Weights of a small GPT-style language model, trained from scratch on English Wikipedia.
Size: 13 layers, width 640, 10 heads of 64, vocabulary 10273, 107M parameters.
Training: a variant of Adam for these matrices, 695M tokens, 5305 steps.
Each number is 50 + 10 x the weight over the matrix's rms, rounded and kept within 0 to 99. Layers, rows and columns count from 0.

# layer 6 MLP down (transposed), 3840x640, rms 0.00804, rows 1492-1578, columns 520-559
70 38 37 61 35 45 56 52 45 37 51 33 45 50 51 54 58 46 43 53 51 60 62 53 44 58 66 69 37 42 46 74 63 70 43 36 57 49 35 38
47 35 58 61 38 45 62 59 45 49 45 55 61 46 62 66 41 60 54 60 44 47 39 36 62 45 50 61 55 46 43 40 54 31 26 45 36 56 64 60
54 45 36 51 39 38 53 71 48 51 38 57 48 52 48 46 59 46 49 55 49 44 38 43 52 50 35 54 32 48 56 58 59 65 46 62 42 50 40 56
55 36 40 60 60 58 40 50 46 49 50 56 35 60 50 39 61 50 43 30 46 57 54 51 51 36 48 40 58 62 56 59 45 40 65 30 48 54 53 50
56 47 54 45 58 36 64 48 54 57 44 55 46 41 64 52 54 41 49 51 66 58 61 50 55 56 37 53 69 52 54 48 43 61 84 61 50 50 35 60
40 55 44 61 54 43 59 44 54 61 37 59 45 48 36 50 50 51 52 51 48 52 52 50 36 63 64 52 61 41 40 39 51 51 38 46 47 59 58 35
50 40 52 40 50 50 34 70 67 45 48 19 51 47 48 39 54 53 47 38 47 44 57 54 44 62 50 43 45 43 37 60 44 46 49 59 40 54 60 55
65 55 24 63 54 45 42 62 58 57 55 62 47 66 52 47 47 59 56 55 55 68 48 44 56 56 60 44 48 56 55 50 58 43 48 78 54 56 48 42
55 53 58 56 61 54 43 43 59 44 41 48 44 45 46 54 65 64 50 49 65 52 44 42 34 67 44 49 36 36 58 38 72 42 28 47 34 38 56 65
55 24 27 49 58 63 42 47 53 41 59 65 33 20 58 62 45 66 54 42 35 47 41 39 50 44 41 55 69 58 50 67 39 38 58 65 63 28 57 47
38 60 65 70 48 39 47 27 57 45 37 57 33 57 56 58 38 30 60 54 67 48 53 39 46 41 59 54 44 42 46 59 67 60 64 46 49 41 52 47
52 47 43 36 26 54 46 63 62 49 45 44 58 69 75 50 35 60 34 53 42 50 59 54 36 48 30 46 46 45 36 49 39 41 49 56 44 52 44 22
59 31 35 48 45 47 62 49 47 55 58 39 42 48 42 61 43 26 55 58 55 37 42 49 69 42 37 58 48 59 47 53 49 45 45 40 53 64 47 50
60 68 54 50 53 48 40 43 78 75 38 38 56 63 37 42 55 55 56 17 52 54 38 62 56 29 34 37 67 61 53 37 53 47 40 48 58 53 56 21
59 60 55 72 55 45 47 43 68 59 55 49 56 34 57 42 47 37 37 64 57 57 44 39 80 39 29 64 41 57 36 69 68 45 50 62 69 72 42 58
58 37 53 42 34 50 70 45 54 46 48 52 53 45 47 56 44 52 63 60 82 56 38 49 65 41 50 36 52 50 48 61 36 38 56 50 56 44 32 61
60 51 62 38 64 57 34 54 53 52 49 46 56 54 48 41 33 45 36 70 49 64 58 67 51 66 33 54 68 49 44 46 58 45 44 71 39 52 68 46
51 44 40 41 47 58 53 52 42 59 45 56 60 42 74 52 45 41 47 69 56 45 42 33 34 49 53 47 66 56 54 44 52 60 58 48 36 55 52 64
37 52 43 55 39 55 42 56 48 41 43 35 27 41 59 54 36 51 64 43 54 38 49 45 44 31 41 67 49 36 39 47 47 56 61 53 53 49 42 43
54 57 39 41 58 57 16 34 39 47 53 48 53 68 56 51 66 64 34 63 51 64 36 59 64 57 58 60 59 32 52 60 66 50 65 40 56 52 55 51
31 59 62 53 58 57 55 55 48 48 56 56 54 41 44 59 35 56 61 71 54 40 59 61 49 43 55 51 29 31 40 38 37 54 55 59 50 63 42 53
50 50 56 59 48 49 43 44 63 58 49 36 29 48 40 33 46 42 67 57 54 48 28 63 40 46 43 47 36 59 45 68 69 52 37 42 58 49 32 33
57 35 64 63 46 45 59 38 48 53 35 48 55 65 56 50 54 44 35 60 47 46 38 57 33 74 42 52 44 54 60 60 47 52 44 45 55 52 48 59
51 48 62 42 39 60 50 45 61 31 42 65 45 56 35 50 58 43 40 53 36 53 70 47 62 41 41 48 61 57 29 40 42 52 49 46 40 46 53 46
57 37 41 52 35 50 58 70 63 39 59 43 44 49 46 49 62 54 45 67 51 45 51 49 63 26 58 42 41 68 39 39 58 38 55 51 35 37 38 49
59 41 53 48 59 43 52 57 38 73 53 59 35 58 57 34 39 52 49 48 36 50 55 45 39 46 58 46 58 54 38 47 55 46 48 52 57 46 46 41
51 48 33 53 52 51 54 48 68 42 46 48 52 53 46 57 30 49 38 48 56 43 38 42 57 52 44 49 44 46 40 56 56 58 65 62 61 50 59 37
50 45 67 58 36 36 54 45 62 44 46 54 52 48 40 69 48 43 76 41 57 62 43 57 41 51 53 45 49 49 36 58 44 45 59 63 42 50 63 39
55 36 35 60 65 57 44 55 55 36 44 54 52 57 53 44 67 57 57 40 31 39 61 52 49 63 45 41 67 49 50 48 55 57 53 56 74 39 45 52
56 31 55 30 68 30 52 41 39 36 39 44 52 52 46 55 39 72 62 61 42 47 59 54 48 64 43 50 54 63 54 44 35 54 65 41 50 59 47 59
51 61 37 50 51 60 55 52 57 36 58 62 40 41 55 55 61 63 35 67 66 40 58 40 53 35 51 41 40 55 37 56 45 61 67 42 58 58 43 54
52 43 52 50 55 52 51 41 54 46 54 49 59 52 75 49 31 53 44 54 50 45 44 36 56 49 40 59 45 59 48 44 45 45 43 37 43 56 35 42
56 44 38 47 58 32 45 46 65 66 36 45 36 50 41 42 53 42 44 50 40 44 57 43 68 65 45 54 52 53 55 55 64 41 42 43 38 53 48 56
70 52 29 46 51 68 52 34 41 60 62 61 56 57 63 40 44 48 47 38 61 47 55 46 34 48 56 38 29 39 61 39 51 61 59 44 45 52 56 61
54 43 45 68 62 38 51 43 56 54 64 61 53 43 44 55 35 45 64 34 41 50 76 42 62 36 58 54 58 65 55 39 52 51 48 57 55 49 56 73
44 59 63 55 44 62 52 38 49 62 47 45 57 36 48 56 67 40 49 40 42 48 73 59 46 48 50 56 48 41 50 46 38 43 56 62 48 59 38 43
55 40 51 53 42 53 50 49 65 43 56 46 53 33 41 72 53 52 34 56 47 60 61 46 47 73 38 48 59 49 56 46 43 60 50 53 41 35 54 65
56 67 65 55 37 51 72 51 61 48 63 40 68 47 28 52 63 39 48 50 36 33 48 56 54 62 40 50 55 53 56 51 49 59 39 25 51 41 40 67
66 46 51 59 65 52 52 56 41 56 38 46 51 60 53 28 59 59 41 50 46 46 53 71 46 50 21 54 50 53 46 40 48 44 33 57 58 68 44 49
54 46 42 41 53 49 39 35 51 53 62 54 41 42 50 49 46 56 50 40 52 63 50 41 46 42 65 58 50 38 51 65 66 42 36 37 46 68 21 60
34 56 59 44 39 60 58 58 56 61 44 65 44 33 44 46 46 54 53 64 52 41 70 40 50 37 38 60 37 57 39 35 62 59 53 53 52 47 47 54
63 27 47 37 50 57 52 36 37 43 58 50 54 35 60 55 34 37 62 58 47 52 54 58 40 50 38 59 73 42 38 54 38 55 46 40 47 44 66 70
63 58 71 43 30 68 45 56 46 58 53 52 74 59 40 50 64 59 61 58 68 51 41 45 47 44 46 54 59 42 47 50 49 37 36 68 67 43 46 35
60 56 44 43 46 37 31 40 56 51 59 66 58 49 64 57 55 32 73 52 62 53 66 39 64 58 45 53 44 30 43 57 61 60 34 54 41 68 37 50
45 69 50 38 65 35 41 70 47 60 46 65 45 61 48 40 55 45 46 48 43 43 57 51 52 47 38 53 41 52 35 47 41 56 31 45 44 38 47 70
64 62 70 42 43 34 82 53 39 54 34 46 61 37 34 65 53 52 60 49 34 41 44 54 34 47 39 43 48 27 43 43 47 56 64 47 41 64 51 60
35 44 46 53 61 62 42 58 37 51 46 47 51 51 56 40 41 62 56 46 41 47 48 47 41 47 49 32 46 43 54 72 50 68 61 61 42 48 49 51
64 19 64 58 46 57 35 50 34 47 39 60 49 45 58 53 43 36 52 71 49 53 53 67 59 51 52 47 60 43 58 30 54 63 52 54 81 61 44 62
50 50 63 52 59 35 65 45 45 42 46 57 43 59 43 36 73 46 53 33 39 52 64 34 53 48 68 48 55 46 62 32 49 59 57 57 60 65 45 42
52 50 55 36 59 48 44 43 55 38 58 56 68 33 40 63 20 64 70 54 59 46 55 36 47 54 62 48 58 41 57 35 41 45 52 64 39 50 50 84
47 48 46 41 68 49 43 48 41 41 57 63 38 52 60 37 40 61 37 54 54 53 45 75 40 58 54 53 55 65 34 64 52 52 54 52 61 56 63 40
40 41 57 36 69 65 41 52 65 53 47 57 51 63 41 44 52 52 66 31 53 61 47 34 44 53 42 49 54 60 44 58 45 62 61 56 50 64 48 54
39 44 38 48 53 39 47 42 78 60 61 47 68 49 48 46 59 47 49 57 58 41 40 48 37 44 45 59 73 57 66 47 54 53 49 56 42 58 55 37
65 39 37 47 50 44 35 37 71 38 56 51 47 36 39 52 53 44 49 55 57 53 42 60 51 45 46 49 52 50 50 68 38 40 50 26 48 40 48 64
46 59 50 44 60 50 43 58 53 49 50 48 59 46 63 59 51 49 55 29 50 60 63 25 54 70 55 55 52 31 54 59 60 37 64 50 70 38 45 59
51 55 55 42 54 73 39 62 53 41 68 69 42 55 30 53 47 54 44 46 48 45 42 54 54 69 54 58 42 52 51 44 29 40 51 54 45 48 43 42
43 49 46 44 54 58 55 45 50 63 64 54 39 37 59 47 53 30 50 62 54 52 39 46 37 46 46 60 45 41 25 49 44 42 54 50 41 44 50 51
51 55 53 71 63 51 51 62 32 44 60 87 44 58 42 55 46 38 58 40 56 52 61 42 49 48 40 39 30 39 59 51 56 44 63 32 56 64 34 42
57 56 57 65 51 42 47 42 64 42 67 55 50 55 34 34 56 40 43 60 55 40 48 56 36 56 30 49 47 53 58 41 60 34 58 64 50 47 62 52
52 40 51 20 49 49 51 62 46 58 58 55 53 36 49 63 45 54 52 53 50 44 50 57 45 65 64 47 70 67 57 38 52 49 48 42 51 46 54 57
52 46 36 41 52 62 56 53 53 53 47 45 60 53 38 69 53 28 50 34 52 70 36 44 48 62 52 35 45 28 56 43 30 41 53 51 40 53 49 57
40 47 40 51 57 44 48 28 55 51 59 66 45 50 50 56 52 53 39 54 48 47 33 47 49 49 42 46 40 53 43 40 34 52 62 53 66 67 54 50
46 58 49 62 51 63 57 53 48 45 41 41 48 52 41 44 33 49 34 63 56 38 55 42 48 66 53 71 40 50 63 49 56 43 33 51 37 62 29 50
61 49 44 41 40 51 67 50 44 21 47 19 66 45 68 48 42 53 63 80 52 52 56 50 50 53 42 47 34 40 42 54 48 55 59 55 56 43 58 42
42 51 45 43 46 57 66 42 55 50 48 58 37 52 73 64 57 41 47 59 45 49 44 60 52 42 45 48 54 50 34 56 35 47 51 52 68 50 53 43
64 53 33 56 53 33 54 44 65 42 34 45 67 56 59 35 50 36 49 48 50 29 47 40 41 40 59 65 42 55 39 40 45 40 52 43 22 56 51 34
60 66 51 41 36 41 58 51 46 54 33 38 47 49 52 60 46 35 66 42 61 55 65 62 47 43 57 21 59 32 43 78 67 38 46 43 48 47 38 50
69 60 41 39 50 64 48 39 61 50 50 55 38 59 48 45 47 48 36 54 26 42 42 34 53 58 27 43 63 51 42 59 68 57 54 57 48 74 53 44
58 65 46 57 60 66 64 59 57 51 46 48 46 56 66 31 58 53 28 51 52 40 50 44 54 75 59 67 56 38 47 22 38 57 39 57 21 32 45 61
43 50 49 49 52 39 48 47 37 48 55 39 56 65 51 47 68 45 47 53 45 47 37 48 35 31 53 57 73 46 47 47 46 55 59 45 49 29 40 54
51 63 60 56 46 57 51 41 54 56 46 68 43 39 55 53 54 36 61 49 65 61 47 56 39 47 46 59 34 54 58 55 22 48 53 60 57 43 58 70
40 56 62 61 51 37 49 47 61 37 42 67 64 51 56 42 44 27 79 54 50 56 42 35 56 56 34 41 51 52 49 61 65 60 57 62 62 72 52 40
45 56 37 45 54 47 38 63 79 48 55 41 53 48 75 56 44 52 41 48 38 55 50 50 45 58 53 57 55 48 59 50 44 59 72 45 66 56 43 33
56 55 63 41 61 44 64 57 49 52 42 68 31 36 45 44 33 57 33 56 58 43 45 61 75 54 53 50 24 57 64 55 43 40 26 52 52 59 54 55
46 54 46 56 48 56 47 27 44 51 45 51 54 69 53 53 57 50 79 48 50 46 29 50 20 36 43 45 49 54 38 52 38 40 41 70 50 48 53 59
46 44 51 40 45 46 55 39 64 39 48 41 50 56 62 40 53 52 46 54 46 49 50 65 51 53 49 51 51 33 60 42 28 43 28 50 41 60 45 39
58 55 50 57 51 58 69 48 30 51 60 46 48 50 62 53 62 48 48 47 48 51 58 75 50 52 48 46 54 44 55 46 45 57 42 46 52 32 62 34
63 41 60 51 49 54 47 49 40 45 55 55 53 63 60 55 48 46 46 57 33 39 53 47 41 35 40 28 67 79 52 42 38 49 39 40 72 65 55 43
40 61 44 51 31 67 67 55 64 55 48 41 36 45 28 49 53 51 61 52 32 58 44 48 50 41 49 44 66 51 54 54 46 39 53 35 54 40 51 57
75 41 34 60 56 49 34 48 59 47 48 69 44 36 59 45 41 34 48 39 56 44 35 67 57 55 42 51 32 63 51 63 36 60 41 45 54 46 52 43
52 37 62 51 67 62 53 52 33 59 58 49 47 49 54 49 50 50 49 68 47 58 45 60 75 43 54 63 58 28 65 48 57 48 53 49 59 40 33 56
55 42 69 36 53 53 58 39 57 58 48 55 47 47 49 53 47 40 46 41 52 42 45 48 40 45 46 55 59 60 61 47 31 48 37 50 54 45 65 53
41 43 34 60 62 46 46 46 53 58 50 65 51 48 37 36 46 46 58 39 40 48 33 42 58 51 53 41 70 50 50 45 50 65 62 37 60 57 37 55
44 57 33 47 47 66 41 73 84 43 39 61 53 72 31 60 64 80 59 52 61 60 51 56 58 60 74 63 65 34 55 55 62 42 41 48 39 44 45 54
59 30 48 57 57 43 51 47 66 62 57 68 61 53 60 42 48 34 45 45 40 46 49 64 54 32 53 50 55 51 53 52 61 47 55 63 46 46 35 52
55 63 50 42 55 44 61 44 58 49 46 42 66 55 53 62 31 41 48 35 56 55 47 39 44 58 41 38 33 62 43 41 47 44 34 39 47 64 44 38
57 51 68 55 59 61 66 46 60 49 37 45 46 51 45 52 42 56 49 58 51 63 62 59 55 32 33 56 48 40 46 21 34 57 46 40 36 39 50 44
# layer 6 MLP up, 3840x640, rms 0.0164, rows 1493-1578, columns 520-559
38 52 44 60 48 47 45 46 65 41 49 59 58 67 57 32 54 62 63 29 34 47 37 57 45 45 47 52 54 46 43 44 57 42 42 53 55 49 68 37
49 62 55 54 79 60 49 56 53 45 47 52 27 33 63 56 30 39 49 38 42 66 31 56 49 42 64 46 59 56 36 67 55 59 55 56 64 77 57 68
58 45 32 73 60 62 40 59 57 33 49 54 57 48 34 60 42 39 46 48 44 45 56 37 51 42 58 47 62 53 52 58 67 36 48 31 64 40 34 50
44 42 58 50 43 55 48 53 52 46 57 61 44 54 48 55 44 46 35 47 37 58 46 49 53 39 42 37 60 55 39 67 46 57 50 49 48 47 50 44
45 41 38 42 47 68 69 46 59 40 46 37 47 55 31 44 57 64 34 60 39 51 50 63 53 40 41 50 45 51 55 58 40 43 47 41 43 57 48 57
48 47 44 31 60 50 55 43 30 52 50 45 42 52 69 63 55 50 62 49 65 33 47 33 51 76 57 68 61 44 63 61 58 33 42 41 46 51 44 48
55 45 60 38 56 27 50 39 61 42 52 60 51 53 45 65 36 61 51 42 47 38 48 43 73 44 31 47 54 57 48 57 59 41 42 30 59 50 55 35
54 50 66 53 47 53 54 60 46 31 44 41 46 51 51 62 59 66 51 64 48 48 35 27 62 60 59 45 54 41 37 54 51 59 35 49 45 55 55 61
58 55 61 51 62 37 60 38 44 55 58 41 39 43 43 45 50 49 57 57 47 62 45 57 50 35 46 42 48 54 67 68 82 51 46 32 53 52 25 47
26 55 70 38 46 43 51 53 65 34 51 42 68 56 46 70 52 66 60 29 51 45 42 54 53 60 59 41 62 71 42 47 55 47 45 41 46 34 64 42
32 60 30 51 41 52 50 61 50 44 60 58 35 51 53 46 56 57 21 52 42 55 67 61 44 58 48 48 66 35 44 61 54 68 55 67 59 58 47 70
54 51 66 52 63 49 54 68 55 50 42 39 28 40 51 34 61 70 61 49 66 43 50 50 50 65 48 61 78 66 38 56 58 70 51 61 62 56 51 53
57 38 73 45 42 48 52 34 70 48 42 39 38 51 30 67 26 50 40 49 43 57 54 59 34 56 81 48 45 54 52 62 49 31 48 57 50 47 46 52
40 49 43 69 67 47 30 56 41 43 34 51 55 49 58 44 54 51 39 44 49 64 40 47 60 44 38 48 40 64 36 52 79 49 45 60 54 82 46 33
54 44 44 57 56 43 51 69 78 54 41 60 58 52 64 50 34 54 55 51 34 46 44 65 48 72 59 46 64 59 47 46 46 38 43 61 34 43 37 49
21 62 48 44 75 48 57 52 56 45 54 39 68 61 49 63 53 69 62 47 56 52 57 49 41 66 50 53 55 38 56 41 63 43 48 38 33 54 56 35
45 38 54 41 47 35 39 68 49 48 52 41 57 55 42 54 60 34 53 26 58 50 65 32 54 44 64 49 56 43 58 76 63 42 69 52 60 62 59 45
26 53 33 61 69 50 64 44 59 54 53 54 36 47 67 54 48 72 56 51 61 58 57 57 36 50 43 33 40 42 44 37 46 28 50 51 31 43 51 53
47 44 33 55 63 79 63 54 51 54 37 51 37 59 53 49 58 37 53 49 57 58 54 66 42 41 52 47 42 57 57 54 49 49 42 58 62 47 45 28
38 39 46 57 35 56 55 46 56 50 46 47 52 45 56 54 54 41 50 34 68 47 69 47 35 61 53 31 44 53 57 47 44 52 46 63 56 37 41 47
40 48 58 51 51 52 55 48 31 63 57 67 68 38 43 68 44 36 45 46 48 62 48 31 62 50 76 43 47 53 47 66 62 30 55 32 48 48 46 49
42 42 49 38 45 50 51 49 40 65 47 49 66 53 45 64 56 41 52 38 54 58 55 56 34 59 45 66 62 56 15 59 54 65 49 52 40 43 43 75
37 38 42 54 57 50 61 65 60 53 60 73 59 32 62 55 52 67 55 32 49 52 47 51 71 64 51 56 40 55 51 45 48 45 55 38 50 21 53 29
20 51 36 49 44 59 42 43 43 44 56 48 53 44 54 36 37 38 59 33 39 51 33 44 47 47 44 48 48 48 44 55 47 33 66 64 56 57 57 45
34 55 40 61 70 47 44 78 48 47 66 57 49 56 44 59 48 39 42 37 62 49 32 40 37 42 46 38 55 62 40 60 52 55 28 58 36 52 47 49
42 44 49 61 60 52 44 59 45 63 52 49 54 41 54 42 61 45 61 34 57 39 51 70 49 54 55 38 51 48 59 45 56 50 57 43 48 43 40 39
39 40 78 44 49 51 53 54 53 48 72 71 44 52 38 62 59 55 56 62 46 46 41 51 45 60 44 46 48 35 38 54 54 46 55 60 43 42 44 65
62 43 42 56 54 49 68 42 46 74 51 47 57 38 58 40 45 49 37 55 30 29 40 53 38 59 55 50 34 55 46 43 37 47 57 37 54 53 60 36
46 63 43 53 55 38 45 51 56 42 56 48 37 54 43 58 56 42 56 53 55 65 65 58 55 45 50 54 50 55 53 53 54 43 66 50 47 35 39 39
48 69 46 42 48 56 43 45 40 62 38 44 31 46 54 56 54 50 46 61 60 49 59 52 43 62 46 50 46 36 52 55 62 52 46 51 55 48 44 31
60 66 49 71 54 56 59 47 48 67 66 51 51 57 46 47 59 43 43 54 40 57 37 44 29 58 36 50 69 59 57 56 67 50 53 47 51 64 44 43
44 59 54 47 24 60 56 62 64 52 66 49 50 63 41 66 65 40 55 61 37 63 58 45 48 54 52 47 44 46 44 60 52 45 50 55 45 59 49 68
52 45 47 63 44 66 61 50 47 55 42 52 35 65 43 42 46 56 59 54 30 43 46 44 51 66 53 50 42 45 36 56 46 23 34 44 71 53 46 50
45 50 60 44 46 54 46 47 45 52 30 49 67 36 61 34 42 53 55 46 49 57 46 68 47 66 63 41 55 82 37 70 70 35 61 55 60 57 44 57
70 36 48 42 55 46 44 53 37 60 48 40 38 41 50 42 45 53 53 53 39 65 50 55 79 33 48 53 33 39 41 33 44 47 53 64 41 31 59 50
67 52 50 37 50 50 44 36 65 44 45 52 50 55 49 43 54 45 52 54 53 46 54 55 62 35 34 39 55 43 55 41 59 31 61 52 75 63 50 47
64 58 33 57 50 47 36 62 59 50 56 47 50 49 47 41 49 51 51 59 44 44 45 64 50 65 43 60 44 50 63 58 38 61 53 52 64 56 50 39
36 44 54 40 38 52 75 32 46 37 30 61 34 54 57 36 82 49 35 43 66 59 42 35 37 35 67 39 36 49 46 41 38 55 41 63 53 55 49 49
39 57 42 45 56 47 50 48 65 43 54 55 43 39 57 52 52 56 43 34 60 43 73 50 44 43 50 42 57 50 52 56 33 39 42 56 68 53 67 55
42 54 53 62 45 46 55 57 59 29 44 66 43 54 62 54 39 46 45 47 47 50 41 50 37 61 53 59 53 83 50 41 42 32 60 41 40 54 51 61
64 50 59 48 43 61 54 53 42 62 39 37 55 54 42 49 41 52 38 35 54 53 47 37 45 59 61 48 37 63 54 32 37 59 49 37 61 52 39 34
51 59 42 45 43 65 44 46 41 44 57 60 48 58 50 56 51 28 52 48 53 43 72 59 52 36 49 51 46 58 54 40 49 44 62 42 33 56 25 61
51 44 53 35 62 61 36 66 50 36 31 42 50 36 55 57 44 58 58 49 67 71 61 54 57 45 41 52 67 40 45 46 36 66 61 46 46 63 52 52
54 51 63 70 52 45 59 58 35 62 46 66 38 54 46 66 36 56 49 52 68 61 49 47 43 39 61 51 56 43 44 52 49 42 52 51 63 64 51 41
54 56 56 45 57 48 65 46 51 61 56 40 56 42 40 55 54 52 47 37 56 53 54 44 45 37 47 37 83 46 36 54 55 33 47 49 43 53 59 48
50 49 51 67 33 41 50 63 54 31 55 63 43 43 43 57 47 52 57 45 48 25 47 50 68 44 48 41 78 58 61 53 46 45 52 51 38 54 60 49
38 39 34 56 39 68 45 73 42 54 27 58 43 61 44 56 46 64 52 62 46 49 68 45 53 50 47 51 25 46 51 58 46 54 46 59 52 44 49 58
53 43 40 70 51 59 46 55 41 50 52 43 54 54 37 61 39 40 55 46 46 72 71 60 43 66 52 41 45 56 55 48 53 67 56 35 36 40 51 52
70 50 33 65 52 51 49 54 61 51 55 40 43 46 48 44 61 46 57 66 56 52 52 60 49 44 48 62 60 47 45 65 59 47 56 53 50 51 41 47
52 48 48 48 43 40 55 42 38 50 33 59 42 43 59 34 59 50 57 51 44 62 41 50 63 56 40 62 54 47 49 58 55 42 41 62 68 47 50 53
51 49 62 43 55 53 54 52 49 59 47 69 53 43 50 51 58 47 41 61 50 36 70 61 56 56 56 56 31 49 62 46 36 45 59 49 51 49 47 53
41 65 51 45 36 49 42 62 53 60 42 33 52 54 60 59 64 15 58 65 43 51 49 33 42 44 45 41 39 40 48 74 31 58 34 41 67 55 48 51
50 42 40 57 42 40 45 42 41 53 49 60 59 65 58 46 44 57 45 56 45 51 26 61 55 14 42 53 47 46 47 50 39 46 44 33 62 30 50 49
53 57 67 41 53 34 50 45 57 63 43 60 50 48 49 59 46 68 62 41 50 51 60 52 43 52 70 43 59 48 44 60 59 48 62 57 59 59 37 41
47 31 58 38 61 48 54 41 48 49 52 41 37 46 71 47 60 54 67 77 50 42 31 58 64 56 40 59 65 47 61 45 51 56 50 81 47 68 53 40
62 40 54 51 58 41 46 56 58 49 61 41 55 61 54 37 38 50 72 35 39 55 58 36 31 17 48 37 61 64 51 50 47 69 45 37 35 39 40 39
34 34 43 52 43 53 69 64 25 57 29 58 61 54 66 50 70 33 43 53 71 40 36 38 31 34 40 48 38 36 38 40 56 48 56 50 43 55 44 49
68 41 46 62 45 46 39 44 54 56 47 34 64 41 37 58 42 48 38 53 45 45 51 65 52 51 52 50 44 42 52 59 47 55 57 63 55 49 71 45
71 42 45 42 50 52 52 50 55 67 54 57 43 40 55 30 55 41 69 48 44 56 40 31 57 44 43 33 57 46 74 37 51 53 26 43 55 44 49 47
72 67 48 45 61 49 48 50 54 48 55 51 46 43 65 47 35 29 55 61 48 38 48 61 51 61 64 50 51 49 75 50 42 50 38 45 53 51 53 60
55 46 51 46 44 58 59 46 57 49 37 59 42 47 48 55 51 23 47 50 51 56 80 53 45 46 43 67 45 37 57 32 47 50 54 48 61 43 45 73
35 42 54 50 27 49 45 38 46 44 65 61 60 50 51 56 56 58 69 54 58 61 56 38 63 48 51 44 43 61 59 42 60 48 63 53 44 52 46 52
27 51 65 56 44 37 62 52 57 48 50 44 52 45 52 70 23 32 50 67 53 49 53 55 38 63 57 44 67 44 53 30 52 57 50 56 55 53 43 62
51 51 51 70 51 52 33 44 65 68 58 60 43 59 55 49 53 37 51 27 54 59 56 69 39 59 56 68 44 48 51 44 27 31 55 56 64 55 51 54
67 35 49 40 53 43 48 60 35 40 67 55 58 77 42 29 37 48 36 54 61 38 69 40 51 49 51 42 58 54 63 42 59 57 59 52 59 38 35 55
40 40 57 40 47 60 44 45 70 53 64 53 43 40 57 58 56 46 48 50 45 46 34 47 53 65 58 43 69 56 54 48 44 30 42 40 54 53 41 50
57 72 41 46 57 37 55 52 41 45 44 49 51 49 46 32 38 29 53 53 49 45 39 43 50 50 51 46 59 62 58 43 44 64 37 54 55 54 42 52
54 62 54 39 46 63 35 38 37 52 49 57 32 42 63 45 61 48 60 87 54 52 46 50 68 50 54 60 51 46 66 39 25 44 48 35 38 48 49 66
47 36 48 65 40 39 43 41 56 54 67 44 65 57 61 39 35 53 68 57 35 41 40 51 60 45 65 30 55 56 49 46 51 50 63 41 51 30 40 46
45 26 51 59 62 29 43 59 40 58 43 51 49 52 58 47 61 53 52 75 57 60 39 40 34 66 52 35 50 36 58 41 60 65 52 47 44 50 48 45
55 45 64 37 46 42 34 49 55 51 52 46 44 56 41 43 51 54 68 30 80 57 33 48 45 37 37 51 34 57 46 59 67 62 42 56 46 39 54 41
42 52 62 44 56 40 33 46 51 54 53 52 44 58 41 43 43 50 34 46 58 45 53 48 60 63 65 68 27 68 55 64 55 38 57 56 50 45 37 46
55 66 51 60 50 43 40 48 58 57 67 64 51 52 67 40 49 41 60 43 51 36 56 47 50 53 51 49 72 45 29 58 54 52 64 57 37 52 56 42
53 60 43 35 41 52 50 60 57 38 55 41 44 38 57 49 47 55 51 61 47 31 63 61 54 42 53 46 59 62 51 51 52 37 39 42 68 54 49 42
62 51 37 36 47 49 57 42 58 59 26 66 52 57 62 48 36 58 36 38 54 25 65 27 55 67 50 57 55 47 55 49 40 69 45 73 44 40 48 45
61 63 39 49 66 42 62 55 44 56 56 53 32 50 69 67 40 51 50 54 57 58 49 40 54 41 44 56 54 49 51 50 39 50 54 49 65 38 37 56
45 56 48 63 64 39 37 42 33 52 47 28 63 56 55 53 54 59 57 57 51 56 31 43 56 52 50 33 54 46 60 52 64 35 51 51 51 55 37 38
59 33 59 46 79 50 54 55 47 65 36 64 47 51 62 44 71 62 31 59 55 32 55 34 46 52 53 68 49 68 65 42 46 81 33 51 42 55 40 53
46 37 60 59 54 44 71 74 57 59 39 53 43 49 35 54 53 42 46 41 47 52 51 55 36 45 59 64 68 68 49 47 57 49 33 41 43 58 54 46
55 51 64 43 66 74 41 38 44 64 59 64 56 53 54 53 40 54 54 41 39 56 32 35 41 59 43 46 39 54 61 40 56 48 41 39 37 48 51 33
47 47 70 57 57 52 65 47 46 55 59 40 42 59 40 47 62 60 52 33 67 39 47 40 53 52 53 35 48 49 65 56 61 58 42 49 39 44 42 41
43 55 58 53 50 62 50 37 64 60 43 40 46 75 51 66 48 46 67 48 40 42 47 66 49 63 50 56 51 59 50 50 47 59 37 38 51 34 59 62
34 30 32 40 59 62 56 48 34 43 53 45 59 61 45 47 50 46 57 59 43 63 67 34 39 74 50 66 58 47 47 30 47 43 55 53 64 46 55 72
52 45 44 52 27 49 58 53 53 44 44 75 51 50 61 63 42 41 55 63 63 58 59 48 40 53 54 29 61 76 61 40 49 53 51 56 53 56 42 56
62 46 69 55 44 47 60 51 59 46 61 36 57 55 63 53 50 33 51 36 53 52 46 62 54 61 49 60 62 57 64 50 37 38 58 52 43 37 33 64
53 75 63 60 56 49 59 53 53 52 63 52 24 36 54 50 43 54 35 63 67 48 48 47 56 54 56 47 42 41 50 48 64 58 43 57 56 51 69 59